config.yaml
n_layer: 9
d_model: 320
n_head: 5
n_kv_head: 5
head_dim: 64
d_mlp: 1280
vocab_size: 8192
activation: "squared_relu"
norm: "rmsnorm"
norm_place: "pre"
norm_eps: 1e-06
positions: "rope"
rope_base: 1020.0
rope_fraction: 0.5
qk_norm: true
attn_scale: 0.151
bias: "none"
tie_embeddings: false
parallel_block: false
extras: ["local attention windows", "shifted keys", "a norm inside the MLP", "value embeddings", "hashed n-gram embeddings", "a smear gate", "an embedding shortcut", "learned residual scales", "skips across layers", "capped logits"]
init: "normal"
init_std_qkv: 0.0374
init_std_o: 0.00882
init_std_up: 0.0374
init_std_down: 0.00441
init_out_by_depth: true
init_mimetic: 0.5
optimizer: "cautious_adamw"
lr: 0.00109
lr_mult_up: 0.819
beta1: 0.9
beta2: 0.98
lr_head: 0.00449
warmup_steps: 381
schedule: "wsd"
decay_fraction: 1.0
decay_shape: "linear"
final_lr_fraction: 0.1
batch_tokens: [32768, 65536, 131072]
seq_len: 2048
doc_mask: true
train_tokens: 556100000
steps: 8851
dataset: "wikipedia_en"
Each number is 50 + 10 x the weight over its row's rms, rounded and kept within 0 to 99. Layers, rows and columns count from 0. The size before them is the row's rms in percent of the matrix's.

# layer 5 MLP up, 1280x320, rms 0.0475, rows 1066-1087, columns 0-159
100:47 52 50 59 45 45 34 62 29 61 54 55 40 51 46 31 48 55 70 40 64 45 68 46 67 42 49 54 45 51 35 49 45 53 38 50 63 59 53 64 55 52 54 50 79 57 34 38 21 63 32 46 41 35 57 46 50 44 45 51 44 49 35 62 58 58 45 44 50 36 55 48 39 46 23 66 57 53 43 40 60 46 56 31 51 48 39 39 61 49 56 53 63 33 68 38 51 54 42 47 50 54 35 54 39 28 60 65 52 48 44 38 38 45 54 51 59 67 36 70 49 53 52 50 54 62 45 52 61 43 22 54 44 42 41 43 52 48 45 57 55 45 35 64 43 50 48 59 39 41 46 48 51 62 57 46 48 50 52 62
098:45 59 64 48 69 60 35 84 46 48 46 40 45 40 36 44 46 32 42 27 42 42 50 54 69 38 53 48 65 35 51 42 44 42 58 47 49 37 51 51 54 50 47 45 61 40 72 51 44 48 48 71 42 58 43 50 64 44 59 49 57 65 62 47 46 58 72 48 43 36 50 49 49 49 28 58 49 53 75 50 50 53 53 42 60 46 72 52 51 46 62 61 53 58 43 40 52 46 31 53 49 51 40 40 55 46 66 28 37 45 47 48 35 40 38 45 52 46 63 66 59 53 51 53 54 57 32 65 45 51 46 35 36 57 44 54 69 52 45 47 50 58 59 56 36 62 57 49 49 51 43 57 51 51 59 77 44 30 41 70
097:40 46 57 56 48 49 64 57 46 56 58 47 41 42 47 69 53 43 69 37 29 62 53 47 36 29 38 48 47 55 31 74 51 43 44 60 41 45 65 36 66 58 50 58 71 50 48 62 44 45 34 35 59 53 38 39 40 55 45 35 52 57 38 40 60 39 54 50 58 54 47 63 49 53 41 76 54 47 44 55 57 46 48 54 62 65 27 50 36 36 60 55 40 44 43 61 44 57 55 38 55 64 44 52 51 39 39 40 57 28 52 53 56 39 54 43 40 55 49 54 49 54 48 56 22 52 59 52 47 36 58 48 67 48 61 49 46 51 51 55 51 60 39 49 61 47 50 32 55 45 59 47 56 72 62 32 56 47 50 50
103:53 46 42 52 50 55 71 42 45 44 58 46 53 40 45 60 47 47 53 38 49 70 56 38 42 54 63 56 49 40 56 70 55 56 41 35 70 62 51 39 60 60 46 49 50 55 53 40 41 49 32 65 52 45 61 54 41 36 52 49 48 49 52 50 56 60 47 53 33 43 54 45 34 41 56 39 42 60 51 52 46 45 62 43 49 38 39 31 47 22 61 27 51 41 43 48 68 51 40 52 61 74 44 66 37 25 63 53 71 58 38 32 45 55 47 64 51 66 44 34 63 39 64 63 30 52 36 56 57 65 55 45 46 44 38 41 50 63 64 51 49 49 63 41 40 57 43 50 35 42 40 41 68 49 55 56 34 61 51 61
102:42 47 53 55 44 52 53 58 54 61 61 49 56 69 53 49 57 26 58 45 43 52 51 42 46 59 58 32 58 63 59 57 54 35 65 54 74 50 38 24 48 84 64 81 67 65 49 46 51 33 42 55 54 45 47 39 51 60 60 41 48 46 50 44 34 58 39 47 33 47 60 35 44 60 58 53 47 62 36 64 46 33 69 46 44 44 51 46 56 53 57 34 39 59 56 37 40 44 34 61 44 42 44 48 47 50 59 46 49 43 51 53 43 49 43 50 38 35 53 60 35 30 41 46 53 49 36 45 34 53 38 60 47 47 51 41 62 52 57 50 54 60 32 40 60 33 55 53 38 49 71 46 51 56 46 64 38 52 26 54
102:54 45 51 36 40 51 47 61 52 56 44 45 47 53 47 64 42 44 40 40 54 47 39 62 51 42 57 44 56 44 36 48 38 45 59 46 53 56 34 53 77 66 60 57 72 42 55 56 32 31 52 57 72 46 42 56 44 42 42 57 57 51 67 49 52 59 29 60 27 32 52 58 39 47 31 56 35 51 36 62 28 41 54 39 43 50 52 44 44 36 45 37 35 55 60 50 25 38 36 44 63 43 46 58 55 55 57 51 43 41 50 70 65 58 50 55 46 42 68 35 58 41 69 37 40 50 48 60 50 47 50 36 49 48 49 39 58 42 48 44 51 59 38 53 59 34 51 49 51 54 59 45 53 46 60 48 27 32 33 59
097:50 52 53 53 54 41 69 45 43 50 60 54 34 56 45 54 74 66 45 64 53 62 41 47 52 48 54 40 78 34 50 58 63 60 30 38 46 63 44 51 49 30 43 42 58 61 58 56 62 44 40 65 47 38 67 61 52 45 41 69 61 40 57 53 28 33 67 41 45 50 43 61 42 53 50 52 57 52 54 43 60 55 60 57 47 49 56 49 48 49 37 44 43 51 53 53 62 33 52 57 48 49 42 37 44 49 38 34 62 47 53 56 56 66 57 34 45 50 43 47 49 49 64 56 37 45 47 32 39 33 62 39 39 36 49 38 58 66 54 41 73 56 51 54 47 51 51 53 43 59 40 56 42 49 59 53 33 59 38 46
097:57 61 45 51 46 37 43 50 30 47 62 55 53 51 42 58 41 45 49 58 46 43 61 52 57 68 44 45 53 48 57 41 75 47 36 59 43 53 51 50 32 52 50 47 50 42 68 51 47 22 47 50 41 36 45 55 72 47 55 52 55 37 48 55 35 53 50 52 63 57 49 59 44 62 68 48 36 59 67 49 47 51 53 39 52 49 53 45 67 33 55 54 46 32 68 57 51 44 38 60 59 43 50 56 34 62 44 41 50 43 33 60 60 24 54 26 58 43 62 41 32 53 42 52 44 50 61 46 59 41 26 44 62 39 45 59 57 43 39 51 61 68 74 45 59 74 49 45 61 36 53 51 60 39 46 47 46 48 48 55
100:37 52 47 49 53 51 73 61 37 48 48 40 44 57 50 24 31 52 39 53 56 54 55 71 45 48 34 39 39 29 27 55 59 40 57 49 64 51 66 45 49 43 51 55 56 50 45 47 38 30 45 49 41 44 40 48 50 57 49 53 24 68 57 43 47 53 55 39 65 57 53 69 43 33 46 43 40 54 63 36 49 57 63 55 58 54 50 48 55 46 61 52 37 53 39 67 41 34 39 66 35 55 41 48 42 43 47 33 42 62 50 50 50 54 48 41 44 47 53 46 70 54 56 59 49 54 57 52 48 44 59 57 55 59 56 59 49 48 46 66 50 75 62 49 58 27 69 36 43 52 45 58 63 42 45 62 47 36 50 70
101:57 53 57 52 63 32 41 59 49 49 57 53 51 47 41 53 40 45 47 58 46 60 66 51 64 47 51 34 63 58 57 36 55 51 46 42 68 46 53 22 65 54 42 68 52 28 26 62 61 48 44 71 49 51 66 61 62 36 54 63 51 54 56 45 44 55 58 42 37 53 46 58 36 50 49 47 65 48 60 39 33 48 62 55 74 48 46 39 46 53 43 46 59 61 48 66 56 47 42 45 65 54 45 49 39 27 47 43 61 39 59 40 51 39 45 60 68 49 37 65 42 50 39 64 42 51 43 51 49 52 44 49 40 66 45 43 47 45 51 51 33 47 40 66 52 68 60 50 41 41 46 75 40 59 41 52 60 46 40 65
097:56 39 59 46 66 65 55 72 31 41 51 51 61 55 57 49 50 45 45 57 66 60 53 57 45 47 44 55 43 53 48 40 40 44 61 38 50 65 56 48 52 62 29 70 58 63 68 31 49 42 34 37 41 45 66 55 52 51 48 42 40 53 62 52 38 61 59 58 43 39 38 61 44 28 31 63 40 67 52 37 49 46 50 63 59 49 38 40 51 63 55 40 49 46 49 54 68 27 62 52 44 37 35 38 34 58 53 37 52 36 38 38 47 41 44 45 28 44 60 44 48 55 52 40 56 50 38 43 42 58 42 55 38 58 40 49 65 52 61 41 58 45 47 65 25 51 66 46 36 49 36 58 45 62 51 57 34 50 45 58
096:54 59 51 48 46 42 54 50 43 63 60 60 50 36 47 47 43 53 47 37 46 50 68 55 59 26 57 51 74 45 35 63 68 42 58 48 52 59 45 52 61 57 48 49 47 44 46 39 54 65 33 27 41 36 46 51 39 51 47 50 56 76 61 56 34 48 41 53 41 57 62 61 30 58 58 59 58 55 38 57 59 37 44 56 59 39 47 33 46 37 62 50 47 42 52 58 57 42 27 50 47 47 43 56 57 36 45 46 40 42 46 71 51 51 49 57 49 40 38 49 60 57 49 67 47 47 40 64 44 31 64 38 56 50 42 30 48 39 50 81 56 52 32 57 30 47 68 64 43 47 66 52 40 49 41 39 39 30 52 63
100:61 51 32 52 46 41 48 44 60 43 59 60 42 62 35 49 56 34 35 46 49 48 53 52 33 40 32 29 53 41 51 67 47 56 50 53 51 79 48 45 50 46 38 46 37 71 43 57 41 57 51 46 61 49 57 54 47 40 63 47 47 32 48 43 35 60 49 62 40 52 61 82 56 62 55 39 26 48 60 52 54 42 68 39 64 44 55 49 48 50 34 36 65 48 55 36 64 50 57 50 64 36 45 43 55 45 40 53 59 38 66 61 54 55 41 43 54 44 47 52 61 48 39 52 47 62 46 59 48 53 54 34 50 41 39 45 71 29 31 53 49 55 31 49 43 45 64 70 47 44 64 49 41 48 42 39 58 59 48 51
104:50 49 44 37 55 31 50 53 39 60 46 48 40 45 60 55 25 54 50 33 63 59 43 62 51 49 31 54 51 25 51 51 49 54 36 29 83 61 43 60 46 53 51 55 45 49 48 57 55 42 45 46 48 55 56 52 48 75 61 45 52 51 53 53 53 61 40 64 57 53 39 60 49 47 33 41 53 39 63 52 32 41 52 62 58 47 56 52 32 41 55 44 52 38 52 49 41 51 51 59 57 45 48 58 50 59 52 49 51 52 42 53 38 53 50 43 30 61 45 45 45 57 43 60 55 48 48 50 53 31 46 45 53 55 47 42 51 39 60 43 68 47 64 62 49 41 60 39 54 46 57 58 48 35 60 48 46 58 59 54
097:41 40 53 46 46 52 47 72 28 63 44 53 46 67 56 23 58 45 50 46 36 58 50 49 59 50 55 32 66 47 58 40 52 34 46 27 49 48 52 57 45 80 52 43 61 50 40 42 47 45 54 53 62 46 48 55 55 68 45 49 52 46 52 42 57 59 26 54 55 56 42 50 37 40 49 56 50 54 41 59 61 45 49 36 74 63 33 41 60 29 73 43 66 47 55 43 52 25 48 66 34 44 41 62 64 45 57 37 60 52 30 56 33 54 49 59 54 51 53 61 58 25 42 56 62 50 42 36 52 31 31 59 56 52 61 55 61 54 36 63 61 59 44 38 57 40 67 43 53 53 52 63 62 45 30 38 48 41 42 37
100:60 45 41 38 47 55 52 60 52 47 41 48 35 45 47 37 46 31 52 56 61 53 52 57 45 56 41 45 58 58 48 60 54 48 63 52 74 63 25 39 40 44 43 48 68 52 66 71 42 48 64 39 48 63 61 44 55 54 35 45 30 54 48 54 45 50 58 53 54 44 69 50 31 35 40 52 60 68 45 47 52 48 45 50 41 39 51 47 60 48 53 33 44 50 55 37 41 35 44 63 46 28 51 43 35 71 48 37 56 57 57 52 35 67 20 38 39 43 57 62 65 36 50 40 54 51 46 47 42 55 51 44 55 64 40 70 50 58 59 47 25 60 43 43 49 51 56 40 46 50 54 57 53 52 55 70 46 52 29 49
103:34 42 51 46 44 57 49 52 50 46 49 52 59 62 53 50 55 44 43 51 75 60 42 60 58 49 56 58 58 46 67 41 57 35 42 37 46 65 67 43 55 63 62 66 47 58 48 60 62 61 55 30 65 54 40 50 44 54 61 66 39 40 60 65 49 55 54 44 35 49 44 43 42 58 20 40 44 67 56 58 49 43 46 39 46 53 45 38 63 42 51 48 46 23 59 66 47 44 48 61 61 46 44 41 74 52 65 62 51 30 37 57 51 47 54 56 42 62 54 41 68 44 54 51 49 51 34 62 48 29 51 38 55 61 25 43 60 51 37 61 62 57 51 46 68 54 57 27 62 37 48 55 42 42 55 43 47 51 40 39
101:31 43 57 47 40 52 58 53 41 63 62 38 40 53 65 57 48 49 57 32 48 53 46 54 49 58 52 36 53 55 48 48 49 42 34 54 51 54 40 33 62 47 63 59 58 56 55 69 40 51 24 38 64 46 56 33 47 46 59 46 53 51 47 29 54 52 38 48 39 47 47 38 57 57 47 59 55 60 63 66 43 55 51 57 66 26 63 28 60 44 76 50 50 47 43 45 55 72 50 42 53 53 50 61 32 44 57 54 61 53 54 37 41 30 53 47 38 49 71 56 54 40 54 51 63 59 57 43 47 66 40 50 51 45 38 46 63 56 33 41 53 56 44 60 32 61 46 53 34 64 48 45 57 44 44 58 38 51 52 48
104:44 56 51 28 48 54 60 64 49 44 48 49 42 69 30 65 58 36 41 60 51 54 61 45 41 47 49 52 38 48 53 46 22 66 55 54 43 48 52 55 43 41 51 54 70 47 36 52 66 35 49 51 40 53 47 44 70 38 73 50 43 34 46 49 41 46 57 39 65 47 61 39 44 35 57 59 45 64 62 42 57 34 34 49 46 32 55 51 32 45 46 39 35 42 60 64 57 50 57 65 40 41 43 42 54 55 56 47 55 45 51 48 49 48 37 53 48 56 34 52 64 48 55 53 45 44 29 43 58 63 63 57 41 60 44 59 65 48 54 55 41 45 69 50 65 49 55 57 64 37 47 65 55 47 42 46 46 69 46 54
090:24 37 45 33 74 40 64 63 58 34 66 56 52 40 53 35 59 41 53 26 48 56 56 55 59 40 49 56 55 51 50 70 46 29 52 35 43 38 64 60 65 40 47 56 55 50 55 61 37 47 54 48 65 47 45 64 40 47 71 49 43 64 53 60 56 50 51 54 52 23 52 62 45 46 53 75 46 58 45 72 47 48 45 39 67 46 46 53 53 34 75 46 48 38 57 34 46 46 45 47 46 47 53 47 47 56 39 62 55 55 56 42 20 52 38 53 40 43 59 74 72 41 67 51 39 51 31 48 60 35 58 59 40 52 43 36 55 48 51 72 62 55 56 43 50 56 45 39 59 44 64 62 70 50 45 50 45 55 34 54
108:36 58 38 62 63 59 53 48 55 49 54 57 41 64 66 50 49 44 51 25 60 52 46 64 39 55 34 47 55 32 51 56 42 34 64 39 54 54 32 36 52 51 43 66 53 46 50 47 39 49 57 59 38 39 28 61 49 41 54 47 62 49 58 58 48 71 35 37 58 41 47 60 48 40 54 59 53 53 44 47 49 51 45 59 59 52 39 38 38 54 56 51 52 38 54 56 44 62 43 49 50 33 50 53 59 44 57 56 57 50 55 46 42 44 37 53 55 43 47 51 64 40 42 40 62 47 38 47 61 52 69 56 63 61 53 51 72 30 68 44 47 60 37 61 60 29 46 56 55 49 67 73 42 45 35 42 32 59 36 34
103:42 40 34 55 48 53 56 58 48 52 41 35 43 44 56 43 43 38 56 40 42 62 58 51 32 57 38 60 49 30 47 61 44 59 46 54 46 62 48 56 37 49 47 51 52 67 47 45 40 55 60 60 66 59 56 38 55 56 48 51 54 53 50 51 62 50 49 48 41 37 40 43 34 50 44 56 68 42 61 56 36 37 28 47 47 42 42 47 52 48 59 38 57 53 40 53 39 59 42 54 39 70 43 59 34 54 41 45 62 40 25 55 61 36 44 49 48 67 26 47 70 42 67 40 49 44 59 47 43 40 44 45 59 60 38 50 58 45 69 45 32 47 85 59 46 64 56 58 53 53 39 47 52 55 60 34 55 47 74 61
# layer 5 MLP down (transposed), 1280x320, rms 0.0526, rows 1066-1087, columns 0-159
105:55 55 61 54 52 60 55 31 42 56 48 69 45 78 49 45 62 46 63 51 56 41 44 55 72 46 64 39 48 68 61 44 52 63 56 46 51 59 40 56 53 55 53 56 48 53 38 54 41 73 45 39 40 36 72 42 70 46 65 47 43 35 52 54 50 49 43 30 51 65 52 59 58 45 31 46 45 47 39 68 47 56 37 53 54 61 39 69 44 42 61 54 38 59 54 51 57 56 36 57 51 65 38 54 66 65 55 65 57 40 51 24 60 57 31 48 56 62 65 55 50 54 52 41 41 40 35 66 44 55 48 55 35 53 48 56 62 54 62 52 62 67 45 38 44 42 54 62 36 44 41 49 47 72 52 41 64 61 45 47
104:57 46 41 57 68 63 38 54 71 48 51 59 61 62 53 51 50 46 51 57 45 51 47 53 59 44 53 35 73 43 48 33 63 43 61 60 63 56 40 54 50 60 65 43 56 68 56 51 50 46 54 57 49 73 49 52 54 46 60 49 38 53 41 62 59 41 40 63 58 46 49 61 57 67 59 53 41 34 69 33 50 60 47 35 47 43 47 73 47 43 53 66 56 40 56 36 51 44 39 45 45 76 56 61 57 41 61 47 49 61 42 66 59 53 49 67 45 40 56 46 58 48 51 45 48 57 33 63 46 64 47 35 50 45 63 43 16 36 48 48 48 43 57 68 48 50 61 53 40 47 53 59 54 45 46 40 35 53 58 70
092:35 47 34 62 50 46 44 49 47 50 58 49 48 26 65 23 40 51 49 52 42 63 82 54 78 50 51 33 61 61 62 65 49 57 44 45 46 51 45 41 42 55 51 46 49 76 54 38 46 50 59 57 47 37 46 37 29 56 27 62 44 46 48 61 50 50 56 62 64 66 31 44 49 55 52 58 62 62 65 57 41 52 65 57 43 39 67 44 51 36 75 29 45 20 51 62 63 53 66 64 36 46 55 42 59 40 48 44 45 50 41 42 39 39 48 50 56 40 62 45 45 51 52 68 58 29 55 58 44 46 43 35 54 61 42 44 55 56 50 54 37 35 50 54 51 48 46 33 39 55 40 30 40 46 50 38 60 55 67 53
101:40 41 45 44 54 49 58 45 57 43 64 57 36 43 83 67 50 56 46 53 47 55 47 58 52 62 43 71 45 77 58 45 38 47 55 55 26 51 50 35 42 62 57 59 52 52 51 49 45 56 54 35 45 55 66 38 37 42 64 67 39 54 46 53 46 47 50 54 56 59 53 54 65 52 57 41 66 43 54 42 59 59 52 61 54 63 47 43 52 46 30 59 46 62 54 32 39 52 44 57 30 61 39 54 47 63 65 48 50 46 40 84 53 29 36 46 52 66 62 37 52 45 61 48 51 56 48 64 28 63 46 64 62 45 55 41 55 48 56 36 58 34 45 47 46 61 41 46 59 35 54 66 62 35 44 51 39 56 50 40
111:51 57 50 49 51 32 45 72 45 47 59 57 44 53 48 41 54 49 39 64 38 46 57 50 51 52 38 52 49 46 37 52 40 46 68 40 56 66 57 41 49 43 46 43 46 54 31 42 34 72 43 57 56 57 21 55 53 55 44 50 39 59 56 42 62 39 42 41 54 50 39 43 55 51 46 45 29 45 45 52 56 36 57 55 43 65 34 62 54 43 37 49 48 56 49 50 38 63 53 57 56 52 50 32 44 57 42 58 31 47 38 44 51 55 52 33 52 32 60 68 39 44 31 59 43 36 39 29 46 55 50 70 64 42 61 23 67 51 53 66 62 25 42 35 40 47 41 42 53 43 47 61 41 60 47 33 42 26 51 39
095:69 58 55 44 55 37 51 63 54 42 64 54 39 45 33 48 40 77 65 45 53 77 54 64 57 50 28 46 63 35 65 63 66 48 42 36 49 45 35 52 48 39 45 51 41 51 40 50 37 47 50 61 43 48 52 57 42 40 29 43 44 53 40 52 55 51 48 40 51 58 46 43 37 57 45 61 45 42 63 56 67 51 55 50 50 40 55 30 56 46 51 53 60 66 48 47 40 30 63 57 60 33 38 45 38 62 41 43 60 44 68 24 37 57 48 47 51 23 52 59 47 32 54 49 38 55 45 44 47 51 52 47 56 47 49 51 57 52 60 60 67 41 50 41 50 59 44 50 52 35 28 56 55 58 26 77 41 49 26 44
101:43 53 43 73 51 42 52 44 67 49 45 42 61 69 61 69 44 43 46 61 44 48 55 52 39 29 54 25 57 43 47 43 64 63 43 66 53 58 56 46 48 45 40 48 54 49 76 55 38 70 75 63 51 50 32 59 47 43 44 53 60 42 59 36 48 49 37 52 60 71 38 25 65 56 51 50 44 51 55 62 73 44 45 38 50 53 53 49 54 66 41 49 46 46 47 56 55 45 57 45 46 32 45 61 46 46 32 45 58 44 53 50 42 70 53 49 69 59 45 50 51 59 56 46 48 57 63 52 48 42 59 42 59 47 56 51 69 53 34 62 55 46 64 37 51 40 51 46 33 60 62 47 52 52 75 60 46 77 49 55
090:60 45 56 56 44 55 49 67 53 44 38 57 47 46 71 61 60 65 39 34 57 47 47 37 57 58 46 39 44 47 35 68 47 46 51 45 40 58 64 56 62 64 50 64 53 50 43 39 47 72 38 37 37 56 68 47 50 55 51 57 59 57 59 55 70 56 35 51 54 52 39 45 50 58 62 32 41 39 29 57 60 55 55 71 44 51 52 46 57 55 47 51 42 52 36 45 47 37 44 46 52 50 57 41 66 44 42 76 53 31 46 47 27 53 50 55 60 56 34 34 48 59 54 54 50 50 54 46 57 79 64 37 49 53 49 54 42 52 60 53 50 51 40 54 45 41 65 66 44 61 61 63 45 66 52 61 49 70 35 66
098:55 61 48 55 40 58 43 44 47 57 56 50 47 43 53 50 32 45 40 52 68 63 51 45 44 55 50 50 57 58 61 41 60 46 71 49 74 53 42 53 43 68 39 47 62 56 54 59 55 48 56 41 37 56 67 44 50 56 47 38 49 67 43 42 38 38 59 49 48 58 63 50 57 41 43 43 66 29 52 54 67 48 46 43 19 46 43 55 66 64 60 33 50 47 40 43 46 61 48 71 50 46 63 47 73 51 52 42 57 70 42 44 42 53 62 51 46 38 56 68 36 26 61 41 56 40 49 62 47 52 60 56 38 39 36 53 55 48 52 47 52 50 52 42 74 60 48 42 50 45 61 60 53 49 54 43 52 42 61 74
100:59 71 67 44 65 30 16 58 41 55 50 40 40 51 40 45 31 33 40 39 58 44 62 56 57 60 55 50 50 43 78 57 44 53 70 34 49 60 61 55 57 44 58 44 43 53 52 39 53 46 52 59 35 44 44 34 50 54 47 50 41 53 66 55 58 51 56 55 48 39 51 55 53 61 30 55 38 35 67 62 40 43 49 56 56 58 51 39 59 60 51 55 62 58 59 58 59 38 74 51 66 45 82 59 45 61 44 69 47 46 50 49 52 58 56 50 64 64 44 43 51 57 27 38 57 50 54 61 68 43 50 40 65 52 42 65 49 65 55 52 42 47 45 52 40 65 45 45 52 55 46 55 74 46 61 60 38 44 70 38
101:52 54 31 54 45 55 53 29 47 41 48 62 48 47 47 49 46 46 63 45 56 55 53 51 35 42 60 64 39 58 51 41 51 57 41 68 40 58 42 35 36 68 55 28 32 53 60 42 45 53 42 44 46 54 46 40 37 43 31 50 48 39 44 61 57 61 53 58 64 55 51 47 69 51 48 62 42 54 52 43 51 45 30 55 49 74 48 63 35 49 50 61 45 47 49 41 71 53 63 55 50 69 69 57 64 41 46 35 66 65 38 67 67 51 60 66 44 52 60 61 40 53 46 51 56 54 66 48 51 62 63 68 43 47 70 45 32 41 56 47 57 56 49 50 63 37 62 45 40 51 39 47 47 62 37 60 52 48 55 51
097:47 49 59 53 47 41 45 28 55 57 46 48 37 46 40 52 62 58 50 38 34 57 44 68 44 39 54 52 52 59 52 41 71 65 33 42 44 40 55 50 60 37 65 47 62 45 54 48 57 56 42 47 45 55 55 54 60 41 48 39 47 41 51 57 67 49 61 48 57 59 53 57 46 49 53 43 53 67 47 40 50 46 42 68 57 48 49 56 53 56 52 45 55 58 63 60 59 64 65 65 56 37 75 44 38 40 61 41 55 55 46 33 40 37 57 48 43 43 49 36 57 49 36 51 55 46 36 42 45 33 49 47 33 57 30 49 55 49 43 57 41 48 65 55 52 54 61 63 42 58 47 55 62 35 33 69 44 52 62 70
102:43 51 48 57 45 63 61 50 52 57 54 47 62 58 66 56 60 47 35 39 51 29 47 31 55 44 55 63 62 33 44 41 46 53 59 62 37 47 53 56 63 61 54 45 49 40 60 60 56 37 63 59 55 39 66 67 59 65 42 45 54 53 73 53 60 52 42 64 60 45 45 63 71 40 36 66 68 51 50 52 56 54 42 41 47 61 39 42 44 62 49 64 68 55 56 55 76 56 63 46 58 58 42 53 54 44 50 49 42 55 49 52 44 28 39 40 63 43 44 44 51 41 49 60 35 48 56 55 53 41 45 66 53 38 46 47 57 41 36 44 39 66 51 61 51 46 56 63 48 57 52 65 60 53 67 66 46 38 46 60
095:60 56 52 45 28 46 39 31 39 64 63 53 47 45 58 70 62 50 53 41 48 50 55 48 53 52 56 56 52 46 56 61 50 55 55 40 50 46 46 56 50 67 56 68 55 54 40 49 56 40 38 49 51 70 57 41 57 44 43 68 56 63 58 53 56 50 62 54 57 52 52 62 49 57 55 59 50 47 40 56 38 40 50 39 55 38 43 54 46 61 43 34 71 35 56 58 36 48 58 55 47 50 99 44 41 60 58 33 50 52 61 53 56 47 33 60 53 52 31 53 34 62 48 59 46 42 43 49 52 44 56 50 58 65 47 46 58 49 39 35 55 38 44 62 46 70 32 50 39 44 66 45 52 54 45 61 47 52 52 52
101:53 47 41 39 49 49 63 51 50 56 67 47 59 51 48 43 39 52 33 43 57 50 59 44 52 53 68 45 38 50 50 51 50 47 43 34 43 45 30 51 40 30 36 61 49 51 55 43 51 35 54 60 61 46 55 73 60 38 48 62 59 49 46 55 60 46 53 36 63 50 50 49 54 45 47 60 36 51 41 30 45 72 47 50 45 52 51 61 35 46 56 55 54 65 40 57 55 48 52 55 49 39 61 56 41 43 56 50 61 44 56 66 54 53 38 60 52 53 53 62 45 54 37 35 36 48 54 42 64 40 41 55 69 66 56 60 59 43 42 46 54 48 56 47 57 43 60 35 56 20 45 57 51 48 50 68 46 39 50 55
101:58 61 57 50 55 48 48 37 45 44 47 56 48 43 54 59 54 61 45 66 60 69 35 54 63 48 48 59 48 77 36 63 56 40 49 50 51 43 50 48 66 57 52 47 58 38 67 47 43 46 52 49 48 53 51 57 49 43 68 54 62 49 42 52 63 48 43 56 64 47 50 48 65 48 30 45 72 42 43 40 57 47 30 47 58 46 50 60 52 56 54 52 47 48 48 50 58 58 62 48 41 44 79 32 31 65 59 40 41 50 43 54 28 59 42 50 59 46 39 68 67 50 50 67 53 67 50 36 68 33 61 50 47 44 41 49 33 49 48 38 34 58 61 42 48 57 44 60 36 50 46 53 51 48 59 54 49 51 36 60
099:50 51 51 45 68 46 45 49 38 64 49 53 47 41 40 47 51 47 38 59 41 53 65 39 51 51 51 42 49 49 45 75 56 40 55 54 44 48 60 38 60 31 51 38 50 60 47 57 63 37 41 47 47 60 56 57 51 33 58 44 48 66 39 36 48 47 48 60 56 68 58 46 52 37 61 55 56 44 57 43 46 64 49 49 66 50 56 42 52 70 50 65 50 56 28 51 43 48 44 40 47 45 49 56 53 48 47 48 66 44 63 10 55 52 54 59 71 30 51 72 37 44 44 40 48 52 53 52 67 58 39 31 47 41 43 63 53 73 44 49 51 42 38 56 37 44 57 56 41 57 41 44 60 44 42 41 61 52 40 63
098:61 64 49 45 43 36 35 56 37 49 54 47 51 33 46 52 44 44 67 51 56 56 54 57 62 32 53 59 36 32 41 62 39 74 59 45 25 62 63 46 59 50 47 31 44 54 28 43 55 36 68 56 59 37 41 35 48 54 54 76 70 46 64 41 67 68 64 49 39 53 29 47 46 65 40 59 72 58 51 38 49 53 29 22 47 40 53 55 59 62 44 51 54 37 57 47 51 50 52 57 56 30 53 33 76 51 58 41 58 38 39 41 66 61 49 55 53 44 40 39 72 58 47 36 61 41 48 48 62 35 45 46 60 42 38 59 52 40 37 45 50 40 35 38 44 55 47 59 73 50 48 50 45 44 46 40 49 43 53 47
101:64 41 53 55 46 64 69 32 58 63 41 53 44 52 54 59 57 62 57 53 42 55 50 43 54 55 62 51 50 39 41 44 32 25 66 33 46 52 60 49 38 53 46 54 31 42 53 35 46 51 42 61 55 49 33 31 45 55 38 48 36 48 48 49 37 53 56 74 47 73 54 61 38 55 56 49 49 55 48 50 47 58 53 54 47 39 42 43 36 62 45 39 55 48 53 45 41 44 49 44 48 44 42 29 69 52 41 62 56 32 56 64 57 36 43 35 40 50 46 65 45 48 55 40 47 31 48 50 55 43 57 49 51 68 59 63 57 63 52 77 47 37 40 40 37 40 43 48 70 43 52 72 51 40 50 35 48 36 27 27
101:74 45 59 54 51 62 45 46 66 66 45 45 23 60 81 44 58 46 49 56 52 48 67 40 50 64 51 58 50 49 46 48 45 55 45 62 52 56 44 54 46 54 46 51 60 54 62 37 44 62 44 52 43 34 50 56 59 46 49 71 59 44 56 54 32 58 40 54 52 69 63 59 37 43 62 42 43 41 49 43 78 35 49 62 36 58 49 49 54 48 42 43 55 37 28 59 42 53 42 52 46 66 62 48 59 41 51 55 52 51 47 62 65 46 37 57 51 54 64 49 57 59 65 66 57 58 45 68 69 43 64 33 36 59 48 49 62 38 39 57 52 35 48 60 66 62 76 60 48 49 66 58 60 47 56 50 56 36 55 37
106:78 46 57 29 54 52 40 39 49 61 49 47 40 40 61 49 39 60 56 44 47 62 48 50 47 41 38 64 52 26 54 61 46 49 52 47 60 39 44 30 46 55 30 56 59 38 52 45 42 42 50 62 36 49 50 47 47 44 49 64 52 56 46 59 54 63 35 33 47 64 32 71 53 52 60 46 41 49 65 47 52 62 44 47 55 54 54 34 42 41 35 41 48 48 44 51 56 52 58 62 45 68 43 53 41 44 54 50 53 57 58 29 64 36 51 58 63 50 32 52 39 53 20 50 54 63 56 41 56 49 46 46 32 47 44 52 59 42 68 34 46 37 35 58 56 63 53 72 72 45 62 66 53 47 47 52 47 41 48 62
104:52 47 56 50 48 57 54 41 44 49 57 49 35 57 40 56 59 41 59 55 52 51 43 56 48 54 39 64 39 53 56 38 57 46 68 37 54 54 58 47 41 25 69 68 48 49 62 50 50 65 77 59 67 63 50 43 40 55 44 53 40 49 36 59 52 44 56 28 69 42 50 52 44 54 49 36 63 44 34 66 38 60 53 37 39 36 59 47 66 59 58 47 49 64 35 53 44 72 55 47 48 37 40 58 45 59 62 70 49 49 38 55 31 41 65 39 36 67 30 57 37 50 64 46 41 51 42 46 61 36 45 51 68 65 38 37 51 57 69 43 50 56 45 62 46 36 46 46 53 37 55 56 33 64 64 55 52 48 52 56